config.toml
norm = "rmsnorm"
tie_word_embeddings = "early"
parallel_block = false
init = "trunc"
init_std_qkv = 0.0233
learning_rate = 0.00751
lr_mult_down = 2.0
schedule = "wsd"
max_steps = 7072
Each number is 128 + 24 x the weight over its row's rms, rounded and kept within 0 to 255. Layers, rows and columns count from 0. The size above them is the row's rms in percent of the matrix's.

# layer 17 MLP gate, 896x448, rms 0.184, rows 627-636, columns 336-447
size [ 93 103  98 101  98 102  97 101  99 101]
[[154 145 159 115  69 120 155 134 167 106 127 131 115 136 166 162 133 114 113 157  92 142  94 113 122 177 109 231 104 110 127 143 127 106 110 100 133 152 116 106 108 163  74 136 112 145 160 130  75 154 135 179 122 180 112 112 121 124 131  93 126  96 137 141 143 120 102  87 125 116 160 110 122 130 109 142 139 155 138 117 101 157 130 141  81 118 103 135 109 140 105 145 130 101 129  90  87  88 130 126 114 156 170 121 158 110 142 110 162 128 137 107]
 [102 152 148  91 119 111  81 134 181 144 135 108 108 131  67 135 154 116 124 174 110 202 108 131 130 156 127 143 172 108 157 130 140 116 148 158 149 126 159 181 123 134 122 120 128 124 154 151 125 107 162  99 110 113 126 126 117 121 136 157 153 140 160 125 141 110 121 147 169 151  90 161  82 161  99 141 166 135 120 157 153 120 100 135 126 171 190  77 111 118 107 158  97 126 126 110 146 136 115  98 127 142 128 162 116 130 115 139 102 124 206 155]
 [106 124  91 159 126  99  82 162 157 125 123 135 138  88 156 137 144 139 129  77 144 117 131 116 115 126 131 166 159 104 152 131 113 158 148 102 113 137 140 133 142 128 136 139 103 134 154 113 147 110 104  89 140 178 126  95 184 137 142 158 154  96 146 132 105 144 122 155 147 176 142 135 120 113 155 169  92 104 108 165 135 156 109 116 160 132 104  93 147 118 122 106  95 120 156 127  83 145  90 111  88 140  91 154  90 120 133 108 115 151 174 150]
 [115 121 104 130 158 176  97 106  96 177 122 135 148 173 151 134 139 131 112 123 103 165 114 103  87  94 150 165 176 167 129 106 111 128 127 117 152 175 140 139 135 175 127 108 149 143 133 110 139 105 141 124 117 128 127  79 162 140 113 111 154 145 108 152 126 124 104 108 132  93 140 159 121 119 112 113 114 133 166 140  89 120 147 144 169 139 141 139 162 125 138 102 162 150 152 140 137 153 125 134 133 123 108 145 132 149 104 108 142 137 135 119]
 [108 133 109 133 119 119 130 127 105 107 175 197 127  95 142 146 120  98 124 116  97 143 134 123 142 125  98 152 128  96 114 152 121 143 158 156 119 161 136 123 126 147 102 122 127 116 102 127  83 117 148 104 126 163  78 128 160 109 128 146 158 118 102 126 107 153 151 124 133  86 127 110 144 164 136 130 133 147  78 144 159 120 148 115 118 166 143 109 138  84 132  98 131 208 162 144 122 143  99 125 159 170 116 110 117 118 136 150 103 101 125 133]
 [156 121 125 127 138 134 146 119 136 161 127 103 178 107 116  89 130  81 158 111 152 131 152 127  74 105  84  96 148 128 189 134  98  71 116 120 124 104  93  72 160 147 119 116 146 160 156  92 103 132 126 139 117  92 152 111 100  70  86 106  56 116 159 121 133 111 119  92 164  92 100 100 127 123 153  90 138 159 134 127 122 103  70 154 125 133 141 125 156 124 117 112 119 129 120 165 139 130  88 148 120 110 136 104 169  88 173 112  97 175 148 144]
 [ 94  81 136  70 149 125 125 134 100 156 108 133 133 147 105  88 142 152 143 142 151  95 123 102 151 148 109  96 119 192 131 139 154 123 105 146 157  77 151 137 128 159 172 118 157 103 113 135  98 148 145  98  92 129 145 102 129 105 154  91 139 131 204  79 183 149 141 165 127 125 151 144 137 145 137 100 151 171 140  88 135 121 163 163 134 109 137 159 132 149 106 120 143 145 155 144 155 167 165 133 132 123 152 112 155 154 110 131 128 146 141 128]
 [ 97 133 125 147 179 105 116  88 124 118 134 138 133 126 100 111  90 134 122 133  86 155 120  66 147 107 114 163 116 112 141 122  78 125 154 127 119 113 192 136 127 121 132 145 131 115 135 121 148 169 111 105 162 107 117  95 137 106 135 136 142 162 129 143  95  61 124 158 118 131 115 170  90 143 140 139 151 126  97 136 123 148 165 138 137 120 134 123 148 150  93 129 121 163 173 143 114 132 117  74 145 122 126 127 131 142 118  98  77 107 169 126]
 [126 100 180 126 124 140 106 111 112 161 122 100 110 124 130 122 119 125  90 136 126  88 156 128 137 109  77  96 168 182 131 126 112 145 168 109  88 120 181 147 116 119 138 125 171 152 135 160 119 159  72 143 119 108 120 146 127 126 147 145 128 169 104 130 145 121 122 101 109 153  90 134 132 136 141 131 161 101  95 132 148  84 119 122 149 118 106 129 124 129 123 130 123 173 109 126 107 113 115 121 102 146 176 188 189 132 145 136 144 162 128  68]
 [ 98 171 129 174  95 166 129 176  93 122 108 154 127 144 142 141 147 114 155 125 136 148 133 131 142  93  91 144 150 126 118 112 138 100 151 126 133 131 125 142 123 146 115 142 150 122 144 114 174 117  96 136 195 161 121 163 114 116 134 124 138 111 132  94 113 102 148 132 109 113 128  86 138 103 124 129 101 170 141 149 131 123  94 137 177 136  75 183 158 116 117 112 160 134 117 115 106 132 151  94  85 142 125 133 118 132 139 144 115 139 156 159]]
# layer 17 MLP up, 896x448, rms 0.19, rows 627-636, columns 336-447
size [ 96 103  96 102  96 102  97 105 102  98]
[[133  71 109 166 176 141 145 139 137 109 137 161 115 112 124  93 104 156 102 104 210 111 141 171 134  97 135 141 155  92 117 134 150 152 142 107  96 123 102 131 136  91 135 133 101 108 121 118 123 137 111 117 141 149 145 132 114  97  86 152 108 136 153 124 108 109 129 157 146 141 128 144 145 158 126 118 102 136 154 126 107 132 106  91 136 161 164  89 133 134 145 111 153 120 127 119 116 132 119 115 171 118 138  78  97 135 109  80 113 131 124 149]
 [177 157 124 110 151 106 193 121 131 100 142 121 139 145 135 113  97 145 117 165 104  58 149  98 108 105 129 140 101 167  97 105 134 151 108 159 162 149 114 129 124 127 131 123 143 137 125 116 105 143  86 155 109 159 138  98 127 151 110 114 105 156  97 129 115 124 144 114 117 117 201 138  81 109 133 111 123  72  96 105  87 128 141  92 123  97 115 150 143 146 124 102 181 120 133 112 127 125 110 121 113  84 104 132 158 121 136 123 122 171 101 111]
 [104 103  91 131 101 123 168 185 154 163 147 140 132  98 144 170 183 122 116 113 113  91  97  92 111 118 155 152 121 122  86 188 152 145 143 141 113 123 140 155 104 148 121 119 171 148 174 117 138  88 124  97 158 133 158 148  87 142 131 116 123  99 135 135  90 132 118 154  80 119 138 155 110 131 131 120 133 121 135 114 120 128 157 128 149  92 121 111 127 123 186 135 137 165 126 162 131 124 121 177 124 152 134 123 131 133 144 172 146 113 134 142]
 [121 183 116 119 125 111 152 131  90 128 117 109 153 118  73 113 124 146 119 124 120 128 123 139 131 189  65 115 115 101  99  86 145 123 132 156 134 129  92 149  96 126 147 147 121  74 116 106 161 134 144 129 120 102  94 112 121  86 155 136 120 115 155 137  88 161 106 112 162 147 126  81 130 108 101 119 118 128 198 108  84 129 128 125  67 131 132 148 124 184 112 142 114 102 171 122 138 122 110 158 154 125 154 112 105 125 134 113 133 116 123 150]
 [179 139 139 133 120 132 128 160 122 133 117 130 129  94 115 126 104 130  88  93 128 137 144 132 119 127 115 132  97 124 143 143 145 143  98 133 124  93 137 129 119  86 128 136 135 118 118 149 103 122 155 129 160 134  84 129  99 103 141 123 123 146 139 113 149 111  93 160 150 159 166  83 125 136 115 137  92 109 101 153 114 129 149 136 117  96  94 122 146 167 169 118 130  99 152 149 137 115 190 155 138 118  90 149 150 109 137  90 133 124 165  96]
 [153 164 118 161 126 115 110 116 130 124 185 105 136 192 132 158 128 118 162 111 133 115 132 144 179 112 120  59 106 117  98 121 106 102 173 118 117 122 114 113 116 114 109 116 106 112 134 134 155 138 159 117 106 118 123 125 138 133 113 134 127  92 133  71 145 126  98 114 154 106 142 156 131 144 134 113 124 131 116 138 100 136 107  80 155 134 170 138 100 139 163 106 166 151 118 115  94 154 132 143  84 156 118 117 134 104 127  94 114 148 138 137]
 [116 129 154 160 153 118 136 160 119 142  91 157  90 107 146  94 129 147 124 159 142 146 119  97 105 142 140  69 112  97 165 162 117 121 102 180 143 171 195 123 154 116 134 110 144 118 165 189  89 121 129 109 118 117 113 163  89 128 115 166 133 133 139  94 165 135 138 105 113 131 152 140 142 110 162 148 131 125 183 173 147 178 130 136 137  97 115 184 130  98  90 122 115 160 160 157 153 133 189 124  99 103 106 132 108 125 125 119 148 135 102 125]
 [128 164 141  96 138 129 141 166 107 148  80 124  97 138  82 153 171 120 144 118 117 135 129 158 120 128 171 119 157  97 101 126 159 156  90 109 156 110  80 133 119 112 120 154 133 107 153 138 116 134 130 134 107 102 146 125 127 113 151 129 154 130 111 161 110 147 147 109 162 146 121 162 125 163  59 120 163 137 143 147 128 158 169 135 133 126 113 134 140 107 121 126  78 118  90 136 117 120 110 118 148 134 149 165 122 153 120 113 124  98 162 154]
 [116 106 145 100 143 158 143 126  99 144 138 100 129 128  58 119 160 145 121 145 137  96 118 184 133 136 115 129 145 123 112 123 145 149 115 133 111 144 172  99 163 149 164 100 147 172 138 145 116 134 101 127 152 124 182 159  92 149  97 131 111 152 105 150 171 157 128 116 156 155 126 178 123  78 147 124 145  98 105 152 127  92 146 120 159 105 123 133 155 120 121 117 113 149 103 126 160  74 154 136 159 124 148 109 135 150 122 121 118 126 110 136]
 [118 109 116 120 166 154 150 146 155 133 151 114 109 114 131 133 116 103 125 148 141 137 151 128 102 124 164 136 175 169 120 160 110 128 164 129 146 125 111  84 143 162 137 151 141 131 123 130  68 154  91 143 121 116 128 126 146 114 111 149 113 126 117 131 136 140 173 112 144 148 145 142 130 122 109 126 135 167 112 104 118 113 152 123  96 110 118 135  47 153 117 135 125 135 145 126 164 108 118 120 108  76 127 148 147 133 152 120 132  84  96  81]]
# layer 17 MLP down (transposed), 896x448, rms 1.27, rows 627-635, columns 336-447
size [ 91 100 102 104  97 102  97 104 105]
[[132 131 147 149 104 104 146 166 104 111 153 120 130 160 118 142 122 122 142 149 111 148 147 107 165  81 116 135 149 168 124 129  98 145 148 127 148 139 139 132 132 126 142 161 122 149 146  86 123 122 148   0 137  84 138 149 134 124 140 137 135 111 115 142 131 169 129 129 136 137 111 102 103 149 123 111 128 111 138 113 145 118 122 134 136 125 110 138 146 155  98 129 129 107 105 117 133 128 148 122 134 131 108 154 117 120 165 166 129 108 125 136]
 [107 118  79  89 108 130 205 156 125 112 137 125 103 144 149 160 133 158 141 129 134 170 116 142 114 130  65 133 142 137 141  94 135 135 127 129  90 105 115 113 126 107 110  81 122 139 143 149 127 138 139 113 166 116 153 132  97 126 129 137 137 116  85 128 111 125 108 144 147 115 169 100 147  90 163 134 124 119 129 175 142 156 132 131 132 137  84 117 154 174 127 132 154 148 121  85  94 123 121 105 138 135 101 120 148 133 150 105 128 127 113 114]
 [123 136 128 144 100 122 174 123 149 134 105 119 122 179 145 107 127 140 181 105 145 132 150 159 154 125 124  79 140 121 131 118 133 136 139 154  92 123 149 118  79 130 107  52 142 128 142 141 134 122 126 180 122  94 144  81  73 103 113 120 151 149 131 140  89 136 105 158 117 136 165 106  98 138 101 107 138 118 151 145 143 103 104 149 140 162 107  99 117 107 143 111 127 172 120 151 128 143 149 110 118 139 114 104 133 140  98 141  99 134  96 119]
 [136 150 109 123  94 173 146 113 106 127 147 144 126 153 171 108 108  88 149 143 137 122 114 146 121 153 156 127  99 167 108 101 117 151 128 125  64 121 105  98 148 107  87 137 115 113 149 116 112 124 121 147 141 135 148  74 115 156 120 144 132 144 161 165 169  93 108 111 143 121 117 144  77 128  76 107 140  93  69 114 153  92 121 140  96 104 170 102 124 149 139 131 150 169 131 160 158 149 117 110 182 138 121  97  91 130 162 112 150 103 160 146]
 [105 109 140 114 122 117 136  90 170  88 131 110 139 160 131 124 113  82 136 154 122 137 164 141 167 113 129  95 120 130  95 208 164 146 143 156 137 165 119 138 119 121 148 132 137 128 142  77 126 143 154 129 135 151 120 136 121 125 122  98 131  72 147 128 124 145 135 104 131 114 129 129 156 118 150  93 155 134 163 158 111 145 122  88  94 182 143 183 136 130 133  87  94 132 172 132 147 117  98 101  92 133 146  95 149 115 114 151 132 126 145 136]
 [ 98 109 144 118 123 120 150 112 140 139 149  97 149 142 121  89 139 142  95 177 108 134 163 103 112 128  76 152 149 148  92 141  97 149 147 143 161 139 141 108 122 191 134  94 167 119 158 101 144 128 156 141 156 116 166 125 144 104 126 129 105 140 165 105 136 133 169 138 143 123  98 115 120 137 123 111 179  71 136 117 116 128 118 126 133 135 121  80 131 132 155 150 157 107  94 111 140 141 117 127 139 104 164 110 153 104 111  79 171  93 118 130]
 [146 122 113 137 141 147 184 133 111 157 123 124 160 147 115 132 112 112 107 129 140 115 113 117 147 159 131 120 105 150 138 140 109 148 164  78 144 104 131 131 126 143 149 132 128 113 144 145  95 100 147  66 157  74 167  93 156 129 133 117 163 187  88  88 112 128  65 143  88 190 137 146 115 142  89 130 102 130 138 134 120 137 169 123 114 133 125  89  98 150 115 118 200 154 169 139 152 110 146 106 106 156 102 176  70 129 130 151 127 113 120 102]
 [111  79 142 129 115 137  94 147 107 138 123 132 132  93 101 108 153 116 138 136 161 146 109 120 134 136  77  79 135  83 105 128 105 116 112 133  73 147 177  67 153  96 136 149 166 126 113 144 136 100 148  94 108 105 149 144 116 146 107 114 161 163 126 113 113 103 151 120 130 122 143 113 157 112 128 184 123 153  84 121 118 104 100 102 135 147 122 160 161 160 114 167 134 135 143 176 121 131 124 132 119 150 110  99 119 131 111 129 149 113 131 105]
 [161 109 100 122 145 212 118 118 115 108 191 154 151 146 106 107 183 134 140 135 155 106 143  88 142 175 101 135 117 163  60 124 124 146 129  89 134 139 145 109 125 140 130  99 155 114 170 126 136 146 132 121  91 113 173 129 121 126 113 134 160 133 122 152 179 130 153 112 115 133 106 108 119 111 102 131 163 128 125  75 154  92 143  95 113 113 126 154 151 148 132 144 160 137 165 138 124 133 113 158 134 125 147 105 102 111 107 120 127  94  99 157]]